Weights of a small transformer language model: MLP 1024 ReLU.
Each number is 128 + 24 x the weight over its row's rms, rounded and kept within 0 to 255. Layers, rows and columns count from 0. The size above them is the row's rms in percent of the matrix's.

# layer 3 MLP up, 1024x256, rms 0.179, rows 744-796, columns 128-191
size [123  93  90  98 101  89 103 107  95 111  93  95 123 133  97 110  95 100  90  92  98 106  90 106  81 104  79 135  82 105 101  85  91 100  97  95 129 108 110  94  99 110 101  95 105  92  99  87  99 100  84  99 103]
[[125 116 115  97 131 113 173 117 128 112 129 148  82 146 146 173  78  98 139 162 116 106 130 141 113 101 140  71 124 114 142 129 117 121 103  87  99 108 109 171 113 135 122 106 146 151 133 142 127 108  93 107  94 149  93 136  91 151 103 123  89 151 113 164]
 [172 101 160 130 171 144 108 103 134 113  89 132 114 119 169 149 115  95  89  92 143 151 112 105 162 161 126  96 130 126 108 125 133 117 102 123 116 127 121 122 143 173 136 134 129 107 148 129 134 128 147 146 152 164  95 125 138 164 147 136 133 142 147 100]
 [ 65 137  96 132 114 138 119 149 177 127 133 151  84 113 138 136 143 178 145 148 114 170 149 116 130 123  94 150 146 143 145 114 124  82 131 138 157 140 169 125 137 108  56 108 101 142 172 148 128 116 123 138 134 126 125 140 120 146 107 121 189 121 165 109]
 [114 127 141 125 154 138  97 116 133 139 121 184 118 107 141 150 108 122 136 137 166 128 159 172 190 167 130 163 111 111 129 135  77 140 127  96 101 147 154 135 131 130  95 126 100 149 127 123 141 141 111 138 116 159  96 171 107 118 107 192 157 107 151 103]
 [130 122 129 155 124 142 101 113 101 123 153 111 127 122 128 135 149 160 131 125 167 146 131 116 122 131 111 111 140 130  94 130 155 143 171 130 129 127 138  85 139 146 150 142 172 154 131 138 115 122 139 151 140 171 139 130 138 111 116 165 117 140 140 114]
 [100 132 129  69 136 117 116 136 145 156 135 129 142  86 130 122 182 128  88  86 124 108  95 124 125  56 125 121 118 138 156 133 148 108  78 131 125 121 131 149  98 116 145 124 119 128  81 124 138 108 166 119 172 159 105 147 152 126 130 158  94 121 133 103]
 [107 148 126 139 142 106  84 130 109  95 154 132 138 115 116 142 131 120 106 160 126  73 168 142 113 136 150 171 122 155 125 164 156 134 127 148  86 105  84 137 135 164 136 118 184 105 135 126  97 168 114 174 108 120 160  63 123 132 137 160 156 145  99 135]
 [107 105 126 171 159 113  70 117 124 111 162 183  93 113 118 126 170 100 159 115 114  86 108 117 142 115 131 105 134 137 127 145 131 141  95 103 110 128 107 134 150 164 138 164 152 107 133 110 107 124  93  73 143 147  93 144 164 139  76  90 142 134 122 161]
 [134 158 133 130 130  98 104 132 176 110 122 167 145 134 118 162  81 150 131 150 105 123 159 157 151 129 129 102 144 153 129 150 123 151  96 133 139 132  86  94 128 112 170 142  81 147 107 171 145 108 118 124 140 129 122  93 106 141 120 106 126  96 130 101]
 [148 110  97 121 123 161  78 129 137 110 163 113 103  76 114 134 123 136 126 103 186 108 138  92 130  90 113 143 125 113 126 139 155 156 109 112 141 124 151 108 128 111 143 122 107 110  97 112 140 156 141 112 115 165 118 161 144 119  91 138 115 122 115 130]
 [111 129 129 142 136 115 136 118 111 106 127 107 143  83  94 114 121 137 107 114 112 183 101 118 103 146 133 120 152 136 139 118 111 145 140 122 135 152 115 188 133 175 137 125 150 139 130 134 122 111  89 104 163 140 117 122 121 118 117 124  68 152 153 138]
 [108 132 118 110 133 112 137 126 112 132 116  98 109 128 140  84 122 161 150 106 124  93 141 173 106  90 104 101 136 137 133 144 148 107 112 164  94 122 101 186 133 208 124 152  93 132 117 133 102 104 152 145 133 134 142  95 120 127 135 109 127 134 118 115]
 [109 130 112  99 134 140 218 176 114 121 121 136  87  70 143 105 108  99 109 109 102 135 104 113 120 135 144 153 154 150 134 178 110  97 159  99 127 123  99 109 106 115 161 109 103 130 163 118 121 146 144 152 130 125  96 122 109 153 147 142 137 150  99  78]
 [138 149 137  99 121 116  93 164 139 124 125 148 141 113 173 115 127 104 125 165 119 122 152 146 156 156 126 131 174 153 122 190  99 177 140 130  91 103 111  96 111 134 101 114 130 131 141 132 179 141 157 149 170 107  89  87 131 108 166 121 173 127  96 152]
 [136 170 146 116 158 114  81 108 118 134  74 124 127 139 100 109 159 138 159 103 129  91 124 160 124 146 151 148 177 101 124  97 166 175 125 138 137 137 149 161  77 125 115 142  74 146 100 144 124 140 113 157  60  94 114 117 109 141 140  80 122 140 118  94]
 [122 137 132 152 126 165 135 141 146 171 112 129  96 122 123 115 112  82  96 114 155  98 144 158 114 147 100 120 133 149  99  85  86 112 126 152 106 150 105  95  85 115 115 146 126 159 130 110 126 160 102 131  99 158  77 121 143 135 110 135 126 108 147 111]
 [105 138 135 155  87 125 116 138 109 111 126 114 159  75 150 116  89 102 142 147  99 146 154 172 165 122 115 172 108 117 105 157 103 177 113 136 102 139 160 148 156 184 129 120 124 132 118  74 123 117 119 143 112 146  98 137 156  56 120 112 160 144 140 138]
 [147 102  99 118  74 109 166 140 129 143 137 120 137 120 130 112 132 152 113 127  88 115 131  98  95  73 123 183 150 135 141 102 159 194 136 149 101 151 134 107 148 129 142 136 145 151 148 145 109 105 116 122 115 117 109 102 100 132 144 119 109 121 122 196]
 [146 119 130 123 155 147 147  86  85 137 116 121 121 168 132 147 186 137 126 136 144 119 112 158 136 124  84 138 150 108 126 124 178 121 144 108 104 152 120 164  93 148 163 129 102 123 148 142 173 135 115 137  89 117  96 155  86  99 134 145 144 171 131 122]
 [152 123  99 137 127 106 102 139 125 122 154 149 141 152 131 177 185 120 122 105  84 121 119  82 131 136 151 147 127 121 120 120 108  98 118 143  96 114 157 164 178 158 116 111 196 143 116 122  83  98 165 169 139 113  99 123 149 110 136  99 145 144 166 146]
 [155 110 132 146 104 122 148 131 141 120  96 135 148 126 124 173 110 107 127 178 138 127 118 127 143  96 124 137 118 109 119 158 172 123 129 116 113 137 120 154 127 153 141 112 121 162  37 134 123 126 130 154 143 117 111 154 169 117 129 123 131 169 123  92]
 [110 124 139 131 181 158  87 177 143 132 117 151 136  98 163 122 150 109 130 152 116 121 141 119 147 160 123 130 110 100  87 173 154 149 125 121 150 111 164 134 127 101  73 139 147 136 104 149 107 122 133 112 100 148  82 116 190 138 138 131 151 106  39 133]
 [145 119 176 116  91  80 133 148 124 146 166 113 159 144  91 122 118 157  75 130 132 121 127 111 157  77 156  96  95 123 140  97 118 153 177 124  75  65 124 155 137 167 137 126 139  96 115 135 157 109 107 114 131 139 129 131 128 151 131  96 103 141 161 129]
 [111 142 103 144 122 108 131  87 146 163 147  92  96 128 105 144 176  88  88 162 120 124  72 115 121 104 140 155 163 139 135  97 164  87 156 135 147 125 144 110 166  94 171 131 107 178 117 121 115 118  97 124 132 145 143 127 139 148 117 119 144 146 135 141]
 [129 128 139 122 132 140 103  88 123 112 148 150 105 143 108 125 116 119 144 188 116 124 102 181 130 149 103 120 105 117 128 109 111 177 156 144 133 128 122 123 133 138 120 111 140 122 110 140 126 174 131 119 166 106 121 144 143 111  99  96 125 154 176 122]
 [157 125 169 124 137  82 170 143  93 150 128 136 108 127 169 104 120 145 163 119 129  71 130 156 120 153  98 144 146  95 103  86  85 125 152 131 115 139 104 135 115 124 131 121 138 111 142 112 135 138 132  98 137 127 101 132 138 107 149 158 117 101  86 149]
 [185 131 108 126 148 115 135 112 108 153  93 154 103 137 158 131 112  68 108  86 180 114 105 125 168 128 140 100 141 129 122  91 126 121 122 124 142 195 114 113 144 160 146 112 147  82 142 126 102 124 146 142 128 147 139 121 121 127 108  99 104 113 139  76]
 [119 170 191 106  98 125 139 110 103 106 108 131 108 144 133 115 158 169 160 157 144 145 126 110  93 118 138 138 138 177 132 119 154 131 110  84 129 146 153 129 137 119 113 156 119 130 120 165 143  93 125 129 120 136 150 128 126 139 160 104 151 109 112  75]
 [113 116 108 135 126  99 118 109 122 161 127 134 142 115 129 117 131 116 118  74 168 190 104 121 125 106 143 121 201 130 172 148 134 125 139 119 158 115  96 155 151 151 126 119 107 114 162 122 113 109 152 178 144 117 136 141 113 123 110 126 141 134 113 120]
 [122  89 155  98 122 106 120 132 101 115 142 138 121 116 121 120 106 133 113 129 147 122 153 135 124 126 168 155 165 146 117 112  88  88 122 110  91 142 140  90 109 107 109 118 113 122 108 115 117 111 120 180 116 114  89 123  95 131 146 147 153 108 112 181]
 [114  99 137 133 122 127 115 123 146 121 150 172 140  99 118  89  72 107 126 120 108 184 140 130 161  93 117 119 138 123 119 117 151 135 155 120 132 116 143 131 146 125 115 101 162 198 142  98 154 124 124 152  97 122 145 129  94  97 104 108 135 108 134 136]
 [108 131 182 142 139 121 154 147  79 125 126 142 104 128 140 135 149 111 140 104 126 148 101 119  96 158 154 176 129 134 134 112 138 137 120 100 110 141 163  90 164 156  77 107 135 130 106 126 104  82 111 131 142 135 111 112 140 139 169 124 141 116 123 156]
 [125 170  78 115 139 145 138 119  96 109 116 108  92 123 108 155 118 162 133 146 144 123 112 166 119 122 136 127 108 169 118  87 138 159 115 153 163 108 110 126 144 107 110 103 133 169 137 153 164 115 133 115 119 139  95 130 109 164 109 136 158  98 103 155]
 [182 112  91 113 128 111 157 116 163 116 144 137 145 111 134  85 126 135 106 126 138 115 124 137 153  75 125 127  95 132 164 177 138 110 131  97 146 148 153 137 136 170 118 130 104 119 131 147 106 137 136 171 173 132  97 132 130  81 130 135  81 135 158 125]
 [105 127 173  88 145 143  97 125 152 118  82 121 113 152 133  71 116 116 105 120 119 119  96 142 109 138 112 109 176  93 106 162 110 104 140 135 136 154 152 128 119 131 102 153 125  88 117 126  73 112 106 122 120 159 142 173 117 109 146  95 107  78 164 131]
 [ 98 107 114 128 158 130 146 104 188 131 104 162 149 113  96 132  81 106 137 162 146 127 129 100 117  97 119 134 118 112 102  98  78 106 111 133 108 128  94 144 127 138 148 133 132 167 134 133 113 131  82 137 110 148 165 118 116 114 114 155 156  83  99 127]
 [114 129 146 105  98 152 137  89 130 157 154 120 123 164 116 130 127 163  78 111 136 179  90 131 119 140 128 160 143 140 128 124  88 141 157  99 132  77 140 127  94 113  96 140 186 123 135 102 114 108 103 142  96 172  84 135 152 148 152 119 173 153 102 146]
 [192  92 121 133  81 166 187 117 172 143 155 117 108  91 106 124 162 116 119 155 121 120 125 155  93 104 103 149 145 125 158 137 104 138 113 120 148 167 129  71 137  95 108 165 190  93 145 141  83 156 140 132  80 170 153 133 124 117 129 105 104 100 137 130]
 [152 113 118 101  67 128 140 107 160 145 165 160 103 121 102 117 173 127 110 117 168 144  79 132 142 169 118 121 113 145 111 147 132 125 102 108 152 131 110 138 124 136 149 138  97  90 141 124 139 166 109 163 157 136 130 130  86 140  95 132 132 130 146 135]
 [132 176 121 109 112  91 101 142 145 134 128 152 142 132 127 127 157  87 134 115 151 128 118 140  87 119 136 153  61 149 144 104 116  95 140 144 115 124 152 120 144 121 139 118 101 110 151 137 123 171  94  50 207 123 137 141 108 161 134 155 122  77 125 106]
 [109 127 127 126 177 135  64 177  88 166 162 154  98 157  98 110 165  92 127  81 121 181 105 113 133 124 122  99 133 124 135 129 158 154 136 121 140 105 139 148 126 117 109 120 174 128 109 100 159 166 137 156 104 145 104 115 124 137 117 112 155 134 116 164]
 [153  83 111 150 121 134 105 110 141 125 146 156 146  96 132 121 132 113 161 142 134 131 114  86 120 104  79 113 110  99 138 143 126 108 152 135  80 143 106 148 149 160 169 114 109 125 115  74 143 146 153 157 124 171 150 175  96 130 126 176 141 147  99 149]
 [153 110 121 121 162 156 160 111 116 117 105 154 146 123 138 108  95  84 123 112 140 136 100 118 158 125 134 147 102 140 129 155  90 130 127  89  75 152 116 145  98 163 149 105 118 156 145 151  98 119 129 146 135  80 131 148 136 117 106 152 125 107 110 124]
 [112 156 140 143 100 119 104 147 116  96 100 130 115 136 128 136  89 131 144 173 133 125 115 103 138 153 123 125 173 148 163 103 135 143 119 135 154 191 139 150 102 114 139 123 127 168 104 115  98 101  75 102 101 102  98 113 111 107 125  83 142 158 148 108]
 [ 91 127 130  95  87 107 124 127 132 107 105  76 137 119 145 132 140 180  66 123 103 120 103 136 124 139 135 124 117 134 177 139 131 174 120 139  92 107 170 105 167 149 139  72 152 121 118 119  94 127 115  98 132 163 143 104 118 108  90 103 119 114 100 133]
 [163 121 126 149 111 175 168 128 108 118 132 138 102 153 127 154 131 134 114 145  89 124 186 167 166  78  78 131 131 158 156 126 163 129 137 132 121 111 153  99  93 132 109 131 144 152 141 122 114 162 138 107 144 122 111 133 135 101 154  93  94 159 141  90]
 [179 107 132 122 125 130 163 135 139 129 132 117 145 133 125 109 121 119 146 148 128  93 139 103 191 102 104 162 129  94 112 170 128 100 139 115 151 130 172 129 115 168 123 106  95 133 155 103 142 165 116 111 106 133 104 137 146 161 107 113 110 102 144 130]
 [104 118 150 142 131 144 120 120 172 102 117 131 125 134 152 138 128 154 134  61  90 117 142 106 110 127 151  87 120 111  86 127 128  98 148 111 127 128 176  86 111 112 154 113 101  96 165 165 141 165 186  85 116  82 139  98 120 115  99 141 151 142 114 144]
 [126 130  99 128 119 105 147 152 115 118 138 118 138 124 123 148 119 109 132  94 117 111 119  99 162 115 165 113 125 107 108 113 131 118 132 150 108 130 177  93 108 196 121 157 146 146 122 164 136 144 135 120 133 118 100 159 114 134 108 128 124 119 121 126]
 [168 116 132 128  95 141  81 126 129 101 153  37 130 148 147 120 131 143 132 190 118  99 101 153 148 172 102 132 130 130 125 127 135 154 105  97 139 139 168 111 139 143  73  66 137 148 113 144 142  82 152 142 160  70 121 131 103 116 135 127 125 125 103 107]
 [142 122 162 142 164 138 159 141 125 174 169 131 125 144 109  96 137  82 159 111 153 105 126 133  86 155 115 173 105 127 100 152 129 143 110  46 126 102 158 144 152  87 177 158 118 137 125 182 130 129 139 141 159 133 141 107 112 114 111 139 154 127 138  84]
 [133 154 134  93 147  83 141 105 158 128 174 141 118 157 109 109 138 141 145 142 147 104 125 111 158 148 104 129 147 156 138 121 112 168 108  97 100 132 138 143 100 164  80  89 109 119 123 151 119 107 133 105  96  80  79 143 121 119 155 124 136 127 121 136]
 [162 116 148 136  92 152  99 143 165 130 129  88 171  93 156 139 100 126 132  79 147 154  93 134 125 138 135 158 157 140 131 116 117 138 119 111 129 147  99 123 155 191 148 136 174 156 121 101 130 124 129 165 132 110 118 119 125 125  79 127 104 132 150 122]]
# layer 3 MLP down (transposed), 1024x256, rms 0.217, rows 744-795, columns 128-191
size [132  99  92  99  94  97  84  88 104 105 100  84  98  94  99 116 100 115  94  95  96 111 111  90  90  92  98 126 101  96 103  96 114  73  91  88  93  89  98  95 102 100 100  88  99 100 103 106 123  92  98  95]
[[124 141 131 109 146 131 123 119 158 140  66 129 119 200 116 127  80  84 177 101 119  91 169 110 111 111 126  80 127  86 144  81 116 109 161 129 126 119 164 141 111 125 157 110 118 144 119 134 135 138 114 156 117 190 111 144 135 165 116 126 102 144 145 142]
 [ 90 129 142 110 131 157 118 104 140 130 157 151 170 104 122 110 117 111 145 119 125  85 132 159 183 115 124 137 179 126 123 116 115 185  87 142  79 135 161 134 117 170 136 134  92 138 139 129 152 116 123 136 117 117 130 116 138 146 137 107  93  91 158 117]
 [118  87 100  99 136 163 134 122 118 140 112 100 135  94 154 126 128 130 127 139 118 124 124 148 131 147 102 137 120  99 114 138 157 123 130 124 178 123 110 133 134 126 162 143 123 154 122 123 121 104 112 132 137 110 131  90 151 109  94 182 144 136 102  76]
 [127 132 110 123 123 201  99 155 131  82 110 110  87 114 151 127 125  90 155 113 124 140 121  96 138 119 145 101 103 120 100  93 144 172 116 114 114 157 149 123 132 188 140 152 118 100 142 139 154 141  76 154 106 135 140 139 112 105 117 150 133 122 174 105]
 [166 156 108 132 136 118 115 160  94 145 146 166 133 138 132 155 107 135 113 104 116  99 113 123 147 152 150 133 159 115 131 120  88 156  99 151 135 124 127 123 112 179 117  97 140 128 135 150 126 162  71 117 125 139  79 113 132 148 107 150 110 136 170 131]
 [125 115 132 138 122 143 130 169 115 153 141  60 116 128 154 106 120  94 121 170 145  87 162 117 105 138 113 146 105 155 136 143 201 113 142 110 147 123 116 117 132 112 157 142 125 164 175 132 178 144  94  94 134 165 153 134 125 154 145 120 121 114 135 108]
 [134 114 103 114 144 111 151 138 149 120 112 126 152 139  89  80 103 144 143  98 105  80 107  88 151 111 116  78 129  87 140 112 104 154 172 139 138 123 157 126 143 113 124 152  96 145 143 129 159  93 154 141 136 162  95 176 108 101 110 104 108 126 159 123]
 [ 92 114  99 143 115 132 159 125  95  96 116 137 152 158  88 160 103 137 133 141 110 171 131 138 137 129 143 144 110 132 175 149 130 158 153 146 135  64 115 132  95  95 124 148 123 172 158 133 101 133 128 142 106 112 125 101 123 141  92 125 137 125 107 120]
 [125 129 133 177 112 141 170 151  66 153 139 105 108 110 102 140 158 159 125 125 136 152 144  67 130 108  91 124 171 108 129 119 130  67 154 115 150 101 147 149 126 106  65 113 160 146 110 100 166 134 116 141 118  98 132 141 123 109 133 162 122 165 117 140]
 [128  95  80 151 148 132 159 144 129 116 121 139 152 123 127 130 142 120 173 190 105 128 148 101 129 146 182 121 123 158 143 124 123 135 115 145 128  83 140 134 101 121 112 150 128 152  97 125 151 115 103  98 168 113 177 139 167 117 156 135 132 136  60 134]
 [103 170 109 148  87  98 151 129 126 146 149 100 151 155 137  94 158 144 122 173 133 117 144 124 181 138 134 104 126 101 133 112 123 119 148 129 106 143 106 149 150  84 136 144 121 177 107 160 171 173 116 147 161 112 189 155 138 146 110 150 128 111 162 136]
 [114 103  97 149 188 117 171 154 171 132 152 135  93 132 129 116 148 120 118 150 152 155 130 156 145 161 115 136 154 103 148 122 141  95 103 132 174 165 132 134 116  80 182 117 138 104 100 106 101 155 132 125 155 110 140  80 149 138 121 103  91 114 142 115]
 [131  84  94 130 133 149 170  97 128  97 134 110 160 123 154 117 105 129 127 143 115 173  98 134 102 114 158 163 165 155 118 172 123 164 158 134  97  87  86 104  95 175 101  87 132  97 122 110 113 144 119 139 113 183 148 100 123 122 135  99 127  68 119 145]
 [156 133 114 169 178  92 132 103 121 144 112 144  90 124 148 151 125 124  95 117 152 141  83 115 100 129 118 166 126 129 142 100 110 118  65 122 120 131 136 132 166 134 142 102 114  85 107 120 115 116 144  75  97 136 112 111 102 121 177 124 122 129 129 123]
 [136  99  92 145 125 113  97 100 129 111 141  94 108  89 137 133 103 132  94 134 132 177 105 110 118 109 123 133 127 190 133 131 113  83 163 171 130  93 140 149 145  93 154 169 119 172 127 161 116 121 138 146 152 122 138 122 108 119 158 149 100 135 128 139]
 [161  82 128 147 140 142 130 178 106 111 118 132 139 143 122  97  76 178 122 152 106  91 136 133 128 147 118 171 114 125 150 142  68 105 100 103 159 112 116 109 170 103 170 107 109 132 137 120 100 110 130 111 145 129 131 100 115 133 129 111 146 131 163 127]
 [144 120 126 161  82 138 124 157 184 145 120  78 171 153 135 140 104 106 149 151 103 169 142 153 142 154 132 136  93 124 155 136  98 118 149 148  84 161 153 155 134 123 141 122 129 152  83 108 125 126 142 179 131 181 137 118 132 130 139 159 122 124 146 159]
 [132  89  97 120 112 114 146 137 163 131 139 152 110 126 101 114 141 118 137 121 121 104 153 157 116  93 163  97 120 157 124 139  76 158 155 117 103 118 139 119 142 136  85 119  82 144 153 114 131  75  93 152 162 132 142 139  72 104 136 119 120 101 107 155]
 [ 90 145  86 168 105 138 153  59  95 120 133 138 136  96 128  90 127 130 159 129 139 149 114  99 192 128 135 115  88  96  45 101 140 157 159 139 138  81 111 119 151 117 119 128 167 156 114 100 144 124 112 118 147 129 134 143 127 101 153 122 139 147 194 134]
 [150  89 121 116 120 142 157 132 181 140 120 147 150 180 149 123  77 159 156 132 112 117 135 118  95 191  87 124 138 150 145 138 138 100 152 126 177 128  99  87  97 132 141 120 106 150  98 146 139 120 140  95 101 124 148  97 104 151 147 121 141 119 127 128]
 [124 115 153 136 129 160 132 174 127 122 140 114 125 137 147 158 125 134 111 129 147 133 128 154 117  83 129 135 109 129 153 126 107 103 108 131 162 154 120 127 123 143 146 140  85 132  73 157 148 167  99 108 113 170 168 114 114 162 133 142 165 101 113  84]
 [144 128 135 110 170 135  90 116 136 137  93 142 140 149 112 162 150 150 143 119 110 102 137 105 124  87 135 156 125  88 137  95 110 162 164 148 137  79 146 118 126 133 109 105 130 157 149 113 150 124 154 130  99  91 108 103 166 140 118 103 179 136 136 127]
 [ 99 112 124 121 102 144 132 149 103  96 161 161 113 133 152 116 103 200 166 138 137 103  68 134 108 127 136 128 147 120  97 120 112 141 116 113 130 159 130  87 157  60 137 121 111 170 101 133 128 106 136 120 153 178 102  94 118 121  82 151 149 136 139 106]
 [122 158 122 128 181 111 145 161 140 149  94 142 158 133 133 131 119 149 118 112 156 153 146 126 144 130  73 139 123 161 179 108 128 139 151 106  98 142 139  86 169  99 130 149 124  97  91  92 153 101 150 180  98 186  97 123 139 135 162 126  89 142 136 130]
 [137  98 127  97 119 135 122 154 134 114 139  74 137 129  93 184  95 136 129 156 123 130 158 132 162 120 128  57 145 105 110 114  81 132 151 140 142 112 128 131 126 124 125 102 151 107 124 107 151 152 133 114 166  80 131  82 121 135 157 114 132 105 184 122]
 [136 126 149  93 198 127 143 102 142 128 190 107 130 116 116 154 134  99  92  98 117 132 160 136 171 152 102 115 142 121 115 128 112 126 112 143 111 146 167  92  91 146 107 134 106 129 152 132 125 149 130  99 139 134 125 114 115 123 139 157 143 129 138 161]
 [131 131 128  98 126 124 139 119 179  85 135 117 143 111 141  93 109 159  98 125 136 128  71  97 101 106 106 136 120 125 120 144 112 104  67 123 107 124 125 158 102  66 164 104 133 171 156  82 150 149 109 127 140 140 131 147  96 143 143 144 168 107  61 138]
 [150 164 135 122  77 157 113 126 114  76 117  92 116 180 134 109 114 109 171 146 107 146 131  98 127 147 134 108 122 106 128 101 168 114 143 139 126  85 177 123 137 134 145  99 122 111 155 153 102 166 138 158  97 155 126 170 110 115  79 116 110 170 158 124]
 [124 116 107  94 146 114 127 123 121  88 120  91 116 129 105 135 126 141 166 116 117  94 143 113 124 144 128 137 110 120 109 134 175 153 131 102 125 155 121 146 132 127 125 136 161 134 186 123 155 169 147 116 108 158 125 126 104 134 129 117 139 139 113 138]
 [143 144 153 124 140 125 105 110 117 139 149 113 143 130 131 151 179 104 164 112  93  97  94 114  91 104 107 129 158 169 142  85 154 130 130  97  89 105 116 167 107 128 119 118 120 134 131 159 119 111 165 118 150 139 120  97 156 165 107 145 137 111 128  91]
 [134 133 119 103 190  92  76 112 123 186 145 148 103 132 168 145 149 128 172 128 146  88 121 120 109 151  97 144 101 129 168 143 113 136 108 121 173 120 130 116 183 139 127 145 112  86 138 171 168 131 172 124  96 140 184 152 112 190  97 136 132 163 112 104]
 [ 87 102 131 125 128 138 131  75 111  76 119 131 102 110 174  85 142 124 131 123 132 112 123  92 120 167 114 148 152 129  68 134 122 108 122 124 156 140 147 137 121 129 124 130 106 107 145 141 113 112 107 146 114 189 108  97  98 147 132 138 117 160  99  97]
 [116 115 155 193 119 142 138 154 113 116 136 126 145 120  77 127 161 168 111 112 151 141 126  87 147 154 127 167 120 147 144 165 120 128 132 132 158  72 108 148 136 137 106 161 136 105  98 106 118  66 135 148 145 158 152 140  94 143 104  97 115 139 131 117]
 [115 122 167 142 182 177 126 155 117 158 129 147 119 149 136  90 101 119 128  93 148 177 163 135 136 168 150 120 153 105 128 116  88 109 148 122 107 113 107 164 116 112 123 123 142 116  99 124  75 129 124 137 144 142 135 129 108 157 123 141  81 122 142  75]
 [127  85 162 143 159 155 169 131 136 148 137 142  98 107 159 150 124 126 124 134 139  95 126  76 138 138 119 130 107 114 138 106 148 147 129 131 125 119 104 137 168 158 120  91 147 126 115 143 157 139 165  83 103 132 142 144 100 143  23 185 150  96 107 163]
 [ 94 117 150 102 122 115  93 134  97  75 135 132 127 131 141  77 154 127 105 133 117 134  74 169 140 126 135 125 110 131 116 151 113 162 119 148 115 131 122 117 139 117 112 173 129 103 159 127 134 109 161 154 130 134 105  97 132  95 113 119 129 141 136 111]
 [105  99 137 118 115 170 130 116 136 119 165 133 148 125 150 101 145 138 161 111 132 118 170 139 127 100 139  81  91  98 136 146 128 147 176 144 103 147 116 146 113 198  91 157 144 150 127 138 120 113 117 161 152 118 152 171  97  94 118 162 114 130 127 129]
 [ 87 104 137 112 153 146  94 139 126 155  90 142 135 163  99  79  89 126 100 139 133 150 160 153 145  86 149 118 155 131 166 134 148 167  94 158  97  89 125 140 148 150 146 154 136 133 111 103 146 120  93 145 120 120 117 155 117  83 151 142  94 108 135 130]
 [117 135 156 106 133 162 120 158 147 173 116 101 132 158 122 117 105  56 114 148 125 132 169 144 108 158 127  75 117  82 131 105 163 183 182 117 105 143 126 115 110 134 148 115 155 153 144 157 133 175 134 141 139 176 138 103 104 173 101  74 116 107 109 128]
 [ 86 128 115 115 146 155 155 124 127 160 132 116 133 127 130 125  98 138 168  80 133 135 138 179 143 107 155 179 121 120 108 100 140 102 151 147 162  97  92 140 113  94 133 127  91 154 118 123 134 122 138 156 116 122 106 150 117 125 113 143 123 137 105  95]
 [166 117 121  81 134 145 130  92 151  69 109  96 178 119 126 138 100 170 141 101 115 127 113 124 123 121 125 126  66 136  63 129 119 151 125 152  96 139 103 141 150 137  97 190 113 146 141 144  85 130 109 100 142 149 130 143 107 115 147 147  94 120 142  82]
 [114 131 119 147 150 165  83 124 132 117 116  93 137 188 129 115 124 131 111 178 143 159 146 135  85  96 110 122 101 149 198 110  96 107 164 133 164 105 198 116 153 111 146 137 105 149  99 137 191 136 166 128 112 154 150 110 108 120 142 123 128 127 148 119]
 [150 130 130 119 126 124  99  93 108 114 115  79  79 128 120  94 121 129 121 156 118 148  92 130 129 146 130 158 135 108 125 159 115  91 115  96 116 152 126 122 119 129 139 126 104 133 161 130 101  97  77  72 111 111 135 175 119 130 113 141 120 148 108 132]
 [138 155 121  87 123 105 128  76 141 117  98 155 128 131 105 124 142 165 131 111 101 128 100 111 115 136  93 180 125  81 109 130  99 135 116 109 107  95 129 145 115 138 137 114 157 157 111 157 137 125 124 161 134 105 114 135 109 114 125 136 153 151  96 149]
 [129 161 164 116 124 127 141 135 116 115 143 112  95 137 109 132 101 106  89 137 134 161 109 114 156 131 152 114 146 121 128 108  67 111  93 117 127 143 137 135 118 102 155 144 121 113 131 142 148 133 154  96  92 155 155 131 104 177 112 138 133 124 133 161]
 [147 119 125  93 179 149  87 146 121 169  98 129 129 104 170 129  86 105 134 118 118 124 105 174 124  91 144 162 133 119  99 139 141 126 110 135  82 120 135 109 108  96 154 116 119 138 119 130 164 158 126  88 101 157  93 112 104 139 116  92 137 170 119 156]
 [166 167 133 149 134 138 129 150 133 127  99 108 123 130 135 139 123 146 150 131 115 164 108 119  93 155 150 181  93 148 111 145 146 107  94 154  86 137 129 157  89 152 137  97 115 128 137 128 121 143 134 105 105 133 129 154 115  88 144 137 115 141 146  94]
 [127 129 138 113 108 158 139 103 118 215 136 125  79 117 149 136 142 141 109 147 115 168 112 148 131 140 132 118 174 108 137  87 115 104 132 135 106 123 125 115 122 132 122 145  99 143  97 139 119 142 123 136 129 107 183 129 127  96  89 118 121 150 119 119]
 [128 125 164 140 114 130 124 128  87 101 115 124 136 113 166 111 137 124 129 148 159 152 119 132 137 118 130  85 139 144 141 138 109 170 137 161 157 125 178 135 127 138  81 105 148 104 116 127 164 140 116 135 140 116 185  79 117  96 155 125 136 132 129 123]
 [118 131 118 127 136 123 109 122 130 118 122 109 132 134 126 114  88 123 151 140  81 147 139 163 111 124 116 132 101 103 125 159 126 149 130  93 128 129 116 113 132 176  92 108  78 123 115 139 127 104 101 149 138 113 143 175  90 124 120 112 109 105 150 105]
 [136 104 123 167 126 102  83  83 109 140 154 112 162 129 103 135 117 143  97 118 140 145 108 121 115 154 112 135 123 177  89 125 152 139 117  83 108 116 144 116  82 168 142 113  97 122 167 142 136 145 106 129 146 120 140 154 118 143  95  61 109 121 147 127]
 [157  93 143 121 119 123 155 151  83 111 134 114 122 163 171 162 125 135 111 128 138 178 154 103 153 126 116 140  83 127 149 123 135 108 118 122 170 132  97 147 176 119 161 141 143 131 147 111 120 123 148  95 201 170 150 145 156 124 155 103 188 111 152 142]]